{
  "n_layer": 8,
  "d_model": 256,
  "n_head": 2,
  "n_kv_head": 2,
  "head_dim": 128,
  "d_mlp": 1024,
  "vocab_size": 4096,
  "activation": "squared_relu",
  "norm": "layernorm",
  "norm_place": "pre",
  "norm_eps": 1e-05,
  "positions": "rope",
  "rope_base": 13700.0,
  "rope_fraction": 0.25,
  "qk_norm": false,
  "attn_scale": 0.0884,
  "bias": "none",
  "tie_embeddings": false,
  "parallel_block": false,
  "init": "normal",
  "init_std_qkv": 0.0296,
  "init_std_o": 0.00739,
  "init_std_up": 0.0296,
  "init_std_down": 0.0037,
  "optimizer": "adamw",
  "lr": 0.00129,
  "lr_mult_up": 0.873,
  "beta1": 0.9,
  "beta2": 0.95,
  "lr_head": 0.00286,
  "grad_clip": 0.5,
  "warmup_steps": 326,
  "schedule": "wsd",
  "decay_fraction": 1.0,
  "decay_shape": "pow",
  "final_lr_fraction": 0.0,
  "batch_tokens": 16384,
  "seq_len": 1024,
  "doc_mask": false,
  "train_tokens": 126300000,
  "steps": 7709,
  "dataset": "wikipedia_en"
}
Each number is 128 + 24 x the weight over its row's rms, rounded and kept within 0 to 255. Layers, rows and columns count from 0. Numbers have three digits each. The size before them is the row's rms in percent of the matrix's.

# o: layer 4 attention output (transposed), 256x256, rms 0.0487, rows 236-255, columns 160-191
# v: layer 4 attention value, 256x256, rms 0.0528, rows 237-255, columns 160-191
# up: layer 4 MLP up, 1024x256, rms 0.0595, rows 0-160, columns 160-191
# down: layer 4 MLP down (transposed), 1024x256, rms 0.0562, rows 0-159, columns 160-191
o236 110:146144098105115145106133112119126109138158104132156155130147137152128123153113113115134165129088
v237 112:150155136123139142117137108121178116119101115068150151093093125133130177141150137124186114099185
o237 115:125152124126114104134143135112113091096088067097168118118120133134126099103105080145119115103145
v238 112:147119127125129183111135138117120087119124142123109139148086171098089124137135128166167121103136
o238 113:130161125124118093132112149099079104147084164101128118123167137140160132125134103105174161137194
v239 118:122118144155093164108129165123135086169133144147148105083121114111130171153193124145111109084111
o239 119:136127124167099119125138130087103117118147134127162114133113167118122150096115085129130122145167
v240 114:139110176095124108088142108098139115143140187119120110079123124141116125139123141165148112096145
o240 115:141160115101131133146118110158103141143151139114118179093135126147139105161134160072143136126110
v241 105:085099091145154096142139126092144108128164176132145146130122102148130133124132100138160159160110
o241 101:114135092158153145102074114142156097134101151132134128154131157198104134123125079130123155143159
v242 108:112129139101145152105139128093114107114138098130142121129125094096108137113134161136126136155163
o242 107:113133105182119091120153146089119123141159109106137132115150107110164131151140110119164151109174
v243 107:115127153089163117134152102118163106110100104119171123153119080103128162141143143105178098144135
o243 106:128169102133127111138099154133077146092126104120147131122111123138139135126103105148130137069087
v244 114:104135128152129147117112150160110134118137099111124142114155146128123088172138139129136166130124
o244 116:177087147122152070117107162143143152128103113128119126115105130076089098154139118139134132149118
v245 123:151158142103119168130127120150164091115106133098182150115124122148108130159135153151070141120167
o245 127:156126149137137115134133165118165141152097157099081135150135127102108150150107098151165067156107
v246 105:153113149123165130126141165154107170152127100084141103087162112117129132117163124122138155131085
o246 108:146125100115118140136108156105126124161152094159102151125095154102115097112109142148100143186103
v247 120:149107103141144102130150139124098150144136143108161108109114140148152182145131099108130184182105
o247 122:167108140121123149130102134127143149119146158132155103134113165117090121140108110137093106097084
v248 109:097098153132115131123118160102139076145120166126101121176090113110133169125143137169159130131141
o248 111:102141139143120103159085153106131151108079174121091107118113131122155185094132116174105118150128
v249 111:108139169101127086145156144080153118164176091152110150155130164101138132140132131121121151104092
o249 110:156139119116159140085116111100136078111098079131135139127112110176118123121104071146105101156118
v250 116:123148168108106098126102141140116180125163157155137136114150145152125128099147189117144093115141
o250 118:150139124144099137083151105169118139150137074128148182117108108159118114146102124085094118131099
v251 100:156152123100120124132084106136096108143094119112144144105108118135122171143123092127140088135174
o251 106:151144135103146167130113159142144130109115136136136133137102127100114184138103114129081103102095
v252 110:137121138133114129131147162087160101174131110132093114095148138083136104152149118127130127090115
o252 113:164129126136177142148063126141101134103054128165148121116142161143124151160151152126173147094128
v253 110:193153171120130157106144134129143151118119079143211133113102150111163099094111081117114092126092
o253 112:141128168122143091135149134120126132081140071164127128142152114140115101160112118039077122127104
v254 115:064153167150145148123145076096089133099146115151103128101131089149150120109145142116155084093143
o254 117:108143155149120157068132132115123102142149142116106123123136133121121109132148133096146131106135
v255 113:112082154098133163110112097106169131141112100090113141185142114122110158110125070148110161132178
o255 116:079117120136117132135144140136151106140097123116133090103112125118131148119135111138153107127129
up0 106:174186076161073109154140130187100104121123095168168143130159151137105125139112120134138131168140
down0 106:116091120106132136174156137133145134115128134130147138139090116103112131107145164170140122123153
up1 104:129180133099094069153115142132152141154123144112126131127121108076136119159120164067113159123107
down1 103:162139141113103132074114133136119135136150119092088095127100153141138155138093122119139131162124
up2 099:124127154116107113158128134146131142168177133153119117119117165123117138108154132160182122163121
down2 103:128130080132123128131129052125137119097065149122142113158148132080146151155151104125124118126143
up3 098:128087134110117163140108140145137117088103174113139088134163118112139112165108112131099102106149
down3 100:132122152158140102130097110121110163126142131147131141128151129106102145118133109148166099111116
up4 102:123115076102123103147119130142165106140089114120135128112176137142128135147105118123143161133155
down4 104:140098146090115137143159153129119069138127149146107195147179125115153164143116158114117179127131
up5 101:109157125141092151111132121181158109140131147114108115050153166136075066116151096135133158150125
down5 100:173109148095149128141157160175114118102125161137160144152151091113125165132136136124156116141139
up6 095:143181135113118109131104126135104157099147123149127147083158144095099086192110134120140128158142
down6 094:142082122157089142138152175133129160115137107135124123121163146096102095111099137116143074108089
up7 049:132113112104105147143127088150125111153104108120155118141160104132116103158114115134142134097121
down7 030:088110130148136122152140108152131149137097188118123148135155146132065113104132127092121114125137
up8 097:115139098104103159102136113132084082104132144126158112102113072129152064142126137112193170163141
down8 094:063107145137149119129159154140124164148092097155087127116107152125158167119153123085121143112136
up9 090:139142126161128113126087150151110098132185175146112136126147153163121104108101126098122129114092
down9 096:107126114171107111157111141121146117122083148145139153136123094089158154137129135136129158154131
up10 101:157146105109142161133101162127114117161109091131153123142132070146136120121100158120149102164140
down10 103:126111129127098152103149120114116187089182150129139124135134128112123114110179080064092121161129
up11 106:142196098124123067140140127140126105129088075126160133096143088164082095112131071122183141118147
down11 105:109099140128138168096150075148128160112105117137110095138123126119114127140147119155080103112149
up12 097:200142111114101152115148098128126102158095149156163110142127118093132083180095103164159139133163
down12 093:110100145089154114113094138136111132122099107117095128114154124155172134081129145136130141103125
up13 088:117123158083117166147147118139118080124134130098125121125129148114152136113117145166164127102088
down13 091:137097133170107168130156145107128179112138168106107127175171151113139100142138090115142139159132
up14 098:143124117104147105154104136177159117157111153137105148105105097083134143136086115100120125103081
down14 096:157137094135137155121171143117061063078138123167138086143129128112156121150117131098112079134121
up15 052:103129129115111099151097079175119127100086113125142124111144135139172104116160113111133182108154
down15 034:145093124121125151143160129093107112101126134103101130120137085088091148110106121106115124119106
up16 076:126125156118133097150090133169152122162144114129110107157138141135145115094159165136107127119109
down16 064:123120121136150135117117114115112116141145149100126143153112082119162127167140098153117135154125
up17 092:140141114177139102167111121172112117109162139141136156132146143101070119167073118107137113147116
down17 089:136099131078141145118119135148137105118069124145134106100099116143109151105171125148134140103098
up18 101:082134120129102111118140133129129129169112096164100120157107099120142093144115169124127137121184
down18 103:152085118101159107120102101128140110151141096145152152130103120107140170131116155116088158085130
up19 099:131129089074151103134160127148122127154138114161125128112120122123130103128132163152113137158088
down19 097:152113084084124148101139141105095154151090148131177117123161117158115153158110126127133142103102
up20 101:096093143093122107122114082152119141102091117103147154107123148121110127124107134173097142111124
down20 100:129136096143148136108167106145113124116068123155142150139124117081137117120128132136152126154125
up21 098:153140145129138107126121091108123118110123131116140143079105111154147093146109146129140114150165
down21 098:157128087112157113104140153105114148110136159136098111147120148130120151161125150068124071133149
up22 097:116110135116115119146076127122124112165116119127149142106112086134117121148142141158119136128139
down22 099:133116121106086150113119115110114145160103164123122121129125139134124113114158128164124139162096
up23 095:127141166163153158114129151136084165120124148133117126124083147153131106128118142163135120197159
down23 097:085134127151143165150144133126118129143132127129092133121140135117092180120130111154091109088156
up24 093:129123153120141148133121146099100083129156110119131135154103092160150087116145151176142157124125
down24 098:095085106110130151132110107062161137084102145094145113134115122156090160113187170128128093119120
up25 098:137141103136137153124122128099123124140148073177147134109115085118125103152118164137143123128150
down25 101:132107155120145108118148126171092120124108119080145167089143152145106132095105122047084128116116
up26 094:109110118102116114152134083123098113124120140101166149105110076113148125163105096115159103097156
down26 098:112111137147144144106142143093153142123160168143097079156105165124116112119154160136144121155090
up27 050:133147106113123120160119134171142101135104146126136123140130130097135097151118143158129149140137
down27 027:118131134148108138123170146134151155117158106124134095109123148116144161135154100123093146120144
up28 101:135139140118134062129121157095149104121109122137150103097134127138152155121141147118137092147162
down28 105:114136074098109116142102091117101145152114133125126093086118144129095099106117139130169148109142
up29 108:135143124133116104123128107153095128143144127166113112182108129159102082117097162125154138156158
down29 104:120123085105166163159145113143119111101148125128102110137131127118139129100152140135137135157132
up30 098:074091109140092140137122132129138155146127128098150096121130129149115128144128122181136164119186
down30 098:146161118099127085125193116085079110099122104148186151143126143140132091121104162112140138099136
up31 100:186126091137126088172116126117096106132080154124143095136119102151135132105141130100126118162127
down31 105:154166113117102133098139126152160145148147082159136119129153130174147105142136122177147107106105
up32 091:147114138170142140133108080112127120125112127163139149106154177156130137109174102145121167119099
down32 095:111152126109110098134137162132112116118134103109127127158106116103138158101102147133129137088136
up33 104:131153047105094152173105096126107103112094108146103140110165120138130113157086093148120157126183
down33 105:143122139148148147137119144090168128119109137093103138105197135142135153143127107112112120147145
up34 103:151187136124095113161136149141146092107073103139161124089127141145128122147143116143126120131137
down34 109:103097133143141151124112101147138154156161081120143131135129097144148131157139136077087108129143
up35 101:160108098128087120148103144138172100162080101158106121110126134126092130092143179145145124105097
down35 102:107144140123153163151126167142151120089114112076164100123099161060105130140185135119168083161124
up36 088:166172098130146106131124128147143173154142129146184141117173129120151152143116083115149141121104
down36 093:139103134090130135127111092123131162134129140138175059083147137091136125139116155093160142133105
up37 121:129149075162080149137131097188093119161146131130141106109122124142119127135112171147123141149123
down37 108:137099106133113071148158102140105149119084104137176149137123086156106129135124100140109118144091
up38 104:139108074149092106141118088134120097168126126116143125151114100190112098146105105126131108138100
down38 099:096104154148166125107107099177095102142126075096127162092142104110191142074190131145123134119147
up39 087:161157164101111125159138108175103148112122114141171144122126099109130071130087118138124119121109
down39 090:093079126111143130118131149123112139142144166100077094128134177165164138150142111088131150101157
up40 110:131138142128144115135127168176147167185122143110121079139118112134172107180117087100102102137115
down40 109:115140125113151118117106078130144099132161159121171178148129146118107096121109104131118146160185
up41 098:120116125168094100106136118148123124110144109128116077179105134078112162134086107146107120120142
down41 096:102130122139150152149108109146124112148147142130117155162115112119148133131140156113120114148131
up42 092:088131160088125101137134131113094105140104123131108169127123148150109126133089122159116145118131
down42 093:142129076156154169105115151138137106081172139123143134130107153122137128116171091185142131138120
up43 093:116114192151058125137102129163134120141150149095103115135148100103117108133114124132136131144120
down43 096:141099142170134130125115118120178156117104062147152129136108142125158106111104144175115142114125
up44 098:165168122102120116171136170156111117144160118130146136151160130106090091169092169139149120159116
down44 099:102113130128121147117130133106129126153144091092149110110130131115145188139151166123105103113160
up45 108:132149149127158101123080130137159128154118134133124105095177109128171162126147120117157155118146
down45 107:148156181131152121162126092102140136125137143117192142124142148140091124117131165102140149096152
up46 104:109112104110129160130121124091141143134164111148103125096125073177138099104135137136144108157120
down46 104:126153142135100123111114082121102140169154083190116157115149109130100124164149058142105108139114
up47 106:086149108129091110145133146117150118154109183119137100057117100079118142117127121110137159162139
down47 110:157133130102114124165093142151156145122158098147149103114171096151085086139137127101150103124099
up48 103:130140101125129117129134092157138131138091117127096100126172091168132115123116130134071119112106
down48 105:087119127110130160099107084129127109162113116175166111100141128106105149105149130151123133097153
up49 095:144081133109127132150131113134123110160156133154092168098121126133120131121162152126132168122125
down49 097:131171106166124143073154158079110120116135120112142121128065094121112146137158141147138108112133
up50 102:090099125087092118146138134125126118132087167153069096130155142103145163112160162114085090085157
down50 102:113123111111114119125131120113098065157123119099139129120113134139124118147070120152152140154151
up51 101:156090140144137126155121087152078066113147108148091121097084147143071138139108118153128162088167
down51 102:133128176083095135115108163115155140135134117123111133120116124178136121121192136130163147118130
up52 096:090115117163138132136139119107095126148148157158128122112198119123104078152143153097201128099121
down52 096:125098111169157112102105152131121136145111152152109103131165115129071156138124111146118139101125
up53 100:161092085129109118124126107134143162112134152107153140105112108190150146139119110100127127129122
down53 102:091164137089143142119175117127140145128102157134148103110157168163087103107127133141138152090145
up54 094:142158114113115152134118093140145147121077116128123080090123073161146080183140092155171131136128
down54 094:129126165144146108120129117103081097146136091132127119121104178167085132115107133149150138137098
up55 099:113103120111141114094118097124094095162110104137095143126130128108138136112113100099178137099107
down55 097:101127108126129145107146129169146125108116123181086115124091126123139133134147102108131113132154
up56 106:157164065144133135111146130168152101128161138130127115125109077156110138169119159079125132135088
down56 108:092150147134082103115093120144100157102123122136087110132121102179174150129128161162094137151133
up57 090:173118150105132147136132127112099118088115119097134124118162121134180135132097128175120150105154
down57 096:110133154124149146167144093136151157119148133111137122141132136111156206151140157135101126147135
up58 109:145137107121107086150117101117116132130191086154144124080134118141134107125155138156161141139102
down58 103:140138108118100114182101134113136164089130114138117152134117138091077123136166094108145142129134
up59 100:077152125090094121175129119115137157171126112164141127154114136106146110103126141142144136109148
down59 098:130146131158111147095123121148099111131126182101158134141090124120146120125178126120129171150093
up60 091:152078158105092115152083103112120120163100128112115142132097140154089102120136130106095167140125
down60 093:123114103122114166128104147148124142089145100095099104152127185151157163132150124133144153144078
up61 090:173124136141148115120102149118116111121118173119139101184180142090109113125091107139097166131136
down61 089:142161128126104137148158155172157137145179101158130152140124095117061132132124107117168137145163
up62 103:102173087135070154111145129121116148166112107122153154107144122113133091126140160140155142178106
down62 105:177104128141140141119115135115100155096115128103133165146144126148117100111107117138123120143161
up63 104:123166129094129145138152085127119143105159155099147122110124136122135104128128109158123141129103
down63 099:115118120112105100115149123092190148155128132083121126134111119135141091147146095088118184124131
up64 099:098101147146110143131093117171155130190080106144158145177135103172091120132062160114121158090108
down64 099:108137072177141100088132116088113148083083176134124148140130134122100144066167121136119117143162
up65 106:103123106136097117119122137152137111203134134119136140107129115102098146137124110173102163099122
down65 110:122089136133116155150128124115131135145142133121140130118100160127150094095106117129111116098136
up66 102:151126136149146099141134095127136128135127151090133118147153154108144126165096117108153134168133
down66 102:097129136154109184140119135092111116123151146101121149101083156098145112099123129111099102145142
up67 100:108105135133068072130150120190150088147135113099113148122151129130130114127134088152134140188146
down67 103:132128114109140131159116111110141104100123083111146119118159123123125147084129137139135110139090
up68 108:127134103128151105156132134135189120140106155115128104103164098105103138138112146104126096072144
down68 105:108131120171130134108127109183124151121152110142133110188142167127112100086102139119090151149121
up69 097:192135129116118085146116121133095166119112084146099131108109084114136133180138172096121131092135
down69 099:126140080115110118100102161138136094084109123133103169143137149136180175147134130134118116112138
up70 092:098143120104114149146132134137143160080103121168136131123124104128151122090132151135136127124126
down70 096:135123149064151092159105161133167109112129151117125141124100132155116130139125113105137108120134
up71 055:112141118089138093142112119141161149131138140104105102116155122097129112186157121137139157148126
down71 030:129120133122090115174143148140110094098135188125138144133121115107132147077138113141134109119129
up72 108:117138078149118165121117155179146143111130130137163133105120147122116130146113118171112080130128
down72 112:124179142162140080143139144162129129130154124133124127131110172143069123158102119107133156090133
up73 098:129102125130126127159138137142123102117158111142153149148139088141134156153117142137134165099150
down73 102:151174127140126125147115155098098137130095151125100132143098111130164169109143115155123094126118
up74 108:175128142113082124129113110152092121172088113142114125127137125152168110147135096138152165134173
down74 106:141150184149111126121153138156074130134142121118156082122116130087129087127091133113137155130110
up75 105:099100149119114120144149114188101144126077110157121147124128104118153124121132151123125147112144
down75 108:144156102144121154148142108107141121150131121148127125129117116108148087121159124106108161097082
up76 108:118143138085128097131140096134156102133150112160110100096098120121173114156134182130139133123127
down76 107:134147119148125098131125131121095126151136160119159107138173111142094096138138109150151187135139
up77 093:142123144092128155122140129136120121142100100117151149140132122168117093149075149133163141085136
down77 096:134148140139144116137077124098115162133153158118099119078116172094117115144135097102109127124142
up78 100:119139155107156138122080103134133074121103161151140112147100141156131151157132135142126170115141
down78 104:107107161128113103139148127120128137164098112101121118129166092173123147116116138137125125129129
up79 102:132147172144150108146093144122078149169125180172163102141102124135162124164088181121105098129118
down79 099:100102167124143139117119109113110122099101145095140162130136170136126107129130085108115136110167
up80 087:101104136112135110142115128150128163107137142154070162141111102132160119185152131140130121131120
down80 092:137149156150075113132156155094110101121107126100139099138122156148132092064107130136103131102142
up81 094:146157140109120150149076123192144120128115136143114125160125144106132115126135122109120136180073
down81 094:095128119081158111116108130133160144098098153129088118123139131128117164126150127093108088093153
up82 090:134134091132156119115143093174117124152121102130137139139132110140136108099135152128158105145120
down82 092:130087136096122139156093137171135147126113118124125130113143107136175124161114147119133120105116
up83 099:142096106123148151141121117136137109188100134111089152098154097150123124120129095109109132137120
down83 097:118168128095117132143127102108114099091071161107152111095103161106127121126119109124095119088122
up84 099:160164097118094094137122101140157110130075152171113130148108135156137138147105099097103153119101
down84 101:150120108102099112104194116128100123124112139117148106146132148116121084181138116128093153084117
up85 104:147114135134117097158117123086142109152100088124083120138117091169092129118108134067100145097131
down85 108:103112082121124147095127107076110146113109125161129165146105165122194127127131144174103130147099
up86 096:153171088079145110109125105149144115129078113132147145143116118136098138140104112133126100136091
down86 094:134092109131164142092159097128123103113127150106150148104106130098124089113145120139125130125135
up87 103:110133115105124113164117171125186142142118137143108150082093122140105141111099148130137138150160
down87 102:121107116134112165074163099164100150141155106174122104156132151112122120122154076125128119182125
up88 098:139106142097119155119126151176105130160105086125118139139116176145162116170136131159131114163101
down88 100:126142153119122135120138081106182115170174110140075113134103109109189124100125158129162135150140
up89 098:125095139125106123103108107109106155139135155144101106123120144172125155123140152134131168175152
down89 102:137096149087117109160103130130134171119129111112119080126129134134143140134103165095166115102125
up90 090:139128100143152168128113086131092142181130168135117136118126098110112117170130124110176148109072
down90 092:155100124123142101121072145130161134129104103114147122110145188140169133126155118148102108102112
up91 104:094165097136100096125105113176159133175105072146107093163112121148133138118128146138100124165118
down91 098:171116133140101143138116128121127099139142081116110153113141105156068098090139133125109116103135
up92 095:119124153077114080156132101124140142113131082147142158099145072123101132162105142137134141115125
down92 094:156125125080093096137140128113125129163077113161150123121117131108096167096111174090121099114146
up93 096:137132117068094109113127153135107141066132139149173132099154145103158138101166141130098120145144
down93 099:127123104121139098084101129095149158113108150114103095110086180131095161142146113131190164136135
up94 099:088128098115099143129109087162076165178150096123114054137117134128104167145133160147141198133109
down94 098:131080156132126145118147097151097153100125186143134149137082094090132122138130123162094134142132
up95 100:138108132122107106127147094129136116106112152106106126111118094116148159143090088100151097123125
down95 101:108117105139158121121134107122156130112120128138127117125113090058116108133160170122149162168142
up96 096:132144139132142114141103145143110129123090133131075090095113143112138128167134125156103168088087
down96 097:135135131123112142163124171182099109137155051075106130126177139110130131101172141142154089126101
up97 105:114127115099090094114095123129077125132104141140091140127118116136151150117159097143125081108144
down97 107:122120107109109125161138128110082152161114108095142172159066108090103157192114148147140097145091
up98 103:147126130109086094150107100129136117182140148128104116135103151126103127123119118078120153116088
down98 103:121121115120129137119172134113140115157093127097146151129131141129153111075132140124151124138113
up99 086:144150121132139132102104102135170141139101123113167148078112172112090125149135149100136156122124
down99 091:091111118106113150081130099143165115153126129106125120128137153137136147138137126103138136120121
up100 095:160119094116112116137111153152136115107122113154117117129133111111126128136110109155125118111125
down100 096:141125144116122098108169151129138148140126092120133171146146094151168162072170156086161097156072
up101 090:099161117137099114155130111165083152135140121147132113146119127104133098147076108123147125126109
down101 090:121096163121124074120111119140124120126085143139148108103123090119110135077181121156108129144164
up102 096:157131101098141149124131153122141092145150119115174103108103159131118143087143113113140146142164
down102 095:093140130172099150120117107085154120137159125111113097122108153147118142094140158122136146147163
up103 115:124123109096103112110124137130135126202139135152123139101116088123155126100090123147123139131152
down103 108:164087110118119137159155095186131124103128147132147118118131137114099102107128152123133149123109
up104 099:110161082102127125148134163157122158148192139141114111108113108117124140101130105149125191073115
down104 098:114144120135136139107118106121141109130089149103138200104127149130114109165146127122137090128138
up105 103:102124127092086145143064127093109163134118102164117096128130098155143119119141132119131128107138
down105 104:117154118131119055096116123129122131091130141113131148103164132132137130147122100141074133099155
up106 113:157121149122144103127128097163128141153140136100164121132133134100099149132149141152137103122093
down106 109:150103134123156126106097120082095092123135131142098119160139117124147142150113152153118094158141
up107 101:100169069137109127131113137160126115122136067073123119129134118140133126139130106180155103094119
down107 106:121092082143082099098131109125124095168108142102130118132115114144143104113058134121152104147127
up108 108:137098144125118104179082142125099137103084161111128118131127142138150086132122143143119148102172
down108 106:139111093126105141112118162155083108122138134201142126165146130120112111115127116127107121113139
up109 101:149089110089135135182102111123090151079101145190142129133121104118098130184145179149130144132174
down109 105:108113130158172127088118146180134174161172150167130128142118133089115128143144137121072151137150
up110 098:118102132074140105170134148150129144158095140163171142107110088083100115120138160149135126147109
down110 103:108174056183120113137100137153132146129111168146129110107113078151122140105093133086117139122147
up111 104:150150153140118118152128167125123104107100112119098133076136124106128118085137085146158123134154
down111 106:110155092147128184100145152141147115167102205132151069142148148126093151128116144090121136156091
up112 107:134135107129098147147121145101108113118154089136182144083113097116114141100142129140196148111140
down112 096:174152131160127161100138117118135128082125122116109156135110118106086123138132128078138147123113
up113 109:149166111115129162105110120153108144117144152122196134120135125095142169163147115102136182134122
down113 108:138120103125135110123096145121109084112146067142106114151133118112154145127117128168144100120126
up114 097:068125113116096112121113151118111100149158142128110099156124096137141098137128173166131144123111
down114 100:146128120144133082110162157142147163118145154137113114141106086096141163163111134084126107129085
up115 096:098096153114100114134107159099153105160132151131107112174091138100127107118138120104132114139111
down115 100:173140136158124187123100123089122140104132126083127144148119156155119148134174151121155124086140
up116 107:132147125126103092165119094146121113132067121206091140173143098180149128139117090135099112088111
down116 106:127134088108105101119113127118117167148092115137104122173105134158103080152098150138134145128147
up117 099:138134138119095142107145097169121149178121166141136083117127126132166118119102112123152119168123
down117 102:096144169138169099117117120145099153125149116146180122151117107111125165123097143129096114134136
up118 103:126095122065113136172103104135160107163173103144100189094102110128103123107102139132110084094122
down118 104:161133088122148137145114130155194124073122152126127145087149122104115185134122156102180110106127
up119 097:134133131116100146159089089103110134124135156096128125094119144134154100136136127121158159135079
down119 100:106148147154100131086098096083129136135153100122109133083115086092110114106112128119149153156126
up120 091:156125101113114131126110099163075110134101120118155159113135128114138096126116116088124105156121
down120 096:100164117117149077134115092116197154114136140142137112161065170174107090118134149150146148103122
up121 102:165150107106117117179093084176108113139081112127158122139135122133135147106142132094092170118143
down121 101:122144160158141102156167133098108168113181132129144117124156181113141154129173143135133103140125
up122 106:120131135104086138150130147184099123094081119088142139119115078128166129130133124174143144088140
down122 106:139163122146099109167089125140135144128174168122118135168130145136088171127154130141128125160146
up123 097:100166124113144126154126154140106139114115148128141130145115113128132134123143101143115156168084
down123 097:130122150176159096162108146159163082118156101096152129077148148160138165168131115098119123113132
up124 095:128146135156136115114129061126100088121112166114168111154128115110118085119122139124145118135159
down124 094:142110121115124133152132112172114081086105126143144147126110117115129101140114096167129120115108
up125 105:136168089100110117128137135128073126124155096143149113067147101127175152136133106131105128098098
down125 105:080139144105113088125114137124137076089115114097132125129115130143109054097163155108134096126130
up126 084:098176124124112120142104124135139137167133122153114121112135090096132120161112137128112106128142
down126 084:112134141134132165127155137117105153143128155122160152138149168126109161118121109119077105138115
up127 103:143167101131159135125138164136142129131092119134132114128143129082087136144134140117150129149106
down127 101:147095145134093107144112135160108121132143106100109157101177130157128101107107141149111139124095
up128 111:071100133119107157117122121144166138121077100127137105139131124098112133126104151154131147104140
down128 108:080135124139138081121123125114140122114101086137156111156094113145095140149070133134147139091147
up129 101:157090149096130082158125136120149133116090156123108094094179136079142133141114154116167190126131
down129 100:112123189113112132119137158117147108128067104126132076137135105176137136172164147127122119088100
up130 106:136153123127119079148137135134115152155124145120092149151123131148154090122141154114157127134171
down130 109:150165129154128114188132104117163110150139122151151107174151149117126191141079097125053150088102
up131 100:111136087114083120181092124139123098160142144124142075101187143094145079150115129117127161139093
down131 101:119138113154136142106139123165081126133154146123081155086163162154156132129150105114078092132129
up132 103:168155099144113098163123129126155144152125113102132109112141125097131165137128122127119123155123
down132 105:148141127105125136137102125088150102079088119131089144106078118136189096102131152116131113074127
up133 116:169131091089144113120092135150191116133115123146115139154151089081115115130103155138120119191137
down133 121:113135133164148091150126133129148139146125134109113127140133168101161131166145140120116105105170
up134 093:081127099085092070133126116127090146124110133149131137145108095113156126117097127122117139090122
down134 097:116161128138102148136121152134177142150137157124145162127121100094090122132126107108147137110113
up135 107:126164106098118127146096137183086098123107089150118109093127143087140127128152119147111103151097
down135 108:088162091161140158092158096152162142154150107119115116084200099087152076135141119143159183102158
up136 103:158155137133127109149116094106094074183090112113127105123128085124130151112103101160113155107167
down136 108:178132094138107120143105131179145135153149137141127138161122127095098069113098122114115123119109
up137 095:182150130158179120126128143132149116098150091120095147112106140152104131171112126143175190110132
down137 097:104122111086106134100134123104146114119111139152098093128128123143175133143150109112132129104135
up138 095:103140152161077103135150137168091156148128110104079133144119105156137093132112164138151114105100
down138 095:197145138114121137150128116150132103149162159134126093118145161149096147160056141117132149140150
up139 112:131136140133146133147144156116123114123111067127107150113166128139141143125122186128095121122162
down139 113:101148113164123123108134092098133122116111135167109127138079127099110100100194158125100126171120
up140 115:167157070116118076118112131110122143125119069131153089131128116109161149132111098099132146144119
down140 112:140118094109121123089120121121144107137083100108150127094133154142109135101136146117117205079087
up141 110:128160146138090099166173148164149156113088145161157099103120156166140126153114104127144112105094
down141 107:123137108145150115122129126137125140148151146142127111149120150140130089143150135138131171146136
up142 100:095112149069133101119116170144109123117129110129105149118121109116110127115149155151126114101121
down142 101:090139128145137125148140075146118153146092135121162111115149171160146147140158091165126133117143
up143 089:128123130101089121147135166153102114118047088158078139108118097140155110123104152135163169114125
down143 089:172089139128133147188112085124157123134118108155136123141136129137137170093136124119090107073141
up144 109:138136133107090118144135151123109140101145144131103084143124108132142129142111169156150154125121
down144 109:124108136106115142116146127108135122108134134108138137079154120113130159149162117126163132087116
up145 104:143116123109112104111107149105082132125156131142178086153125083150142123143105163153126134154133
down145 106:129075172100119131150137087119134158134151106137131131138114140082135126098115066120138137142119
up146 113:145144153132133089146139112157119097153159142092137130128127066138149133097095124133160139157155
down146 110:141154126125109131116170118167107142097135130152146073106151162162118139083106113101106146146098
up147 115:104104096049140131135055160147127139119144156144124146105140149048123121124117137112130127130113
down147 121:106106144153135122152183142163141141134138073148109163140144114120136120147141098118123132110173
up148 105:112143095084150139128155137149121121141114112139156141156117099102130090129123149118090155141140
down148 106:149079161139123123152139126177192127125111145156159108123075130106138165075120134127130104132098
up149 104:135153111094118104137131149118126140123071150140140109126090170125143094114127154151164148143128
down149 102:104097113122114165131123154143135120092139123176175147127101079093153095109110132087149151110146
up150 106:123161137108113078119112093145078128115112120125145130094139115105140072160086113122138194126161
down150 104:134119128150127104133106141155138148114170140104102124162164091146131145112104143117138130148142
up151 102:127139135115069143158124110161147157161117126162136096153139141102137096165107159168132126123117
down151 101:114121102160126138137152117094154163140119127138078134109133169105101099108156159175096153132128
up152 098:124110128165121148142098129147115129114093100122104075099163089122125112168132138131118149162130
down152 100:134118116106130139133128116141153115103151119120115110130100138131184148145171105140095140154097
up153 093:134123107074128142122122110133046092122127154082131136148137142153122092108080117145146147135158
down153 092:141146127127133143120147133099159149121112135142145108123128142148130122175128141119176112144131
up154 087:147126078145154143140136132145132108116171126128098127109138103152171099168086138134176132123089
down154 091:104105151126083110139092146128128125110104105155124148159114159167105178108130161102144122144153
up155 089:110119111122115130156080114147143173090082133135076096160084138116144154134131148139104112121169
down155 092:177130097156151122098112128162134114142146158122143143097104126097102107078159107138091140124120
up156 100:113114135131128111139069132122146089160099172147081136121148145121118166185098121135153152096078
down156 102:162151157130089143097139112108123117179090125124115152079083128143137173114138163166160178092169
up157 094:151151178137118152140153123151112101100139123110162091151138112111146118130125102149152132113157
down157 093:098121058168136101130114153128186143144147062140165111115112169120121166102139144073098137158100
up158 093:123131140136128101125143108117139178093128117110150134182144125097145110126113137157153121113156
down158 095:112127131101145125132149156107150141119134150106107106135078112182153135136103149133144134123156
up159 105:156142143119121067135117133172149122154138129171128116113119165137137123164127113160135118123106
down159 106:108173127163156126148149130156095131122159121116143125129107134112180122099166144123132114179134
up160 096:113142157121095109156126180159134129180140110187127120089115163157132118162150134107135108073098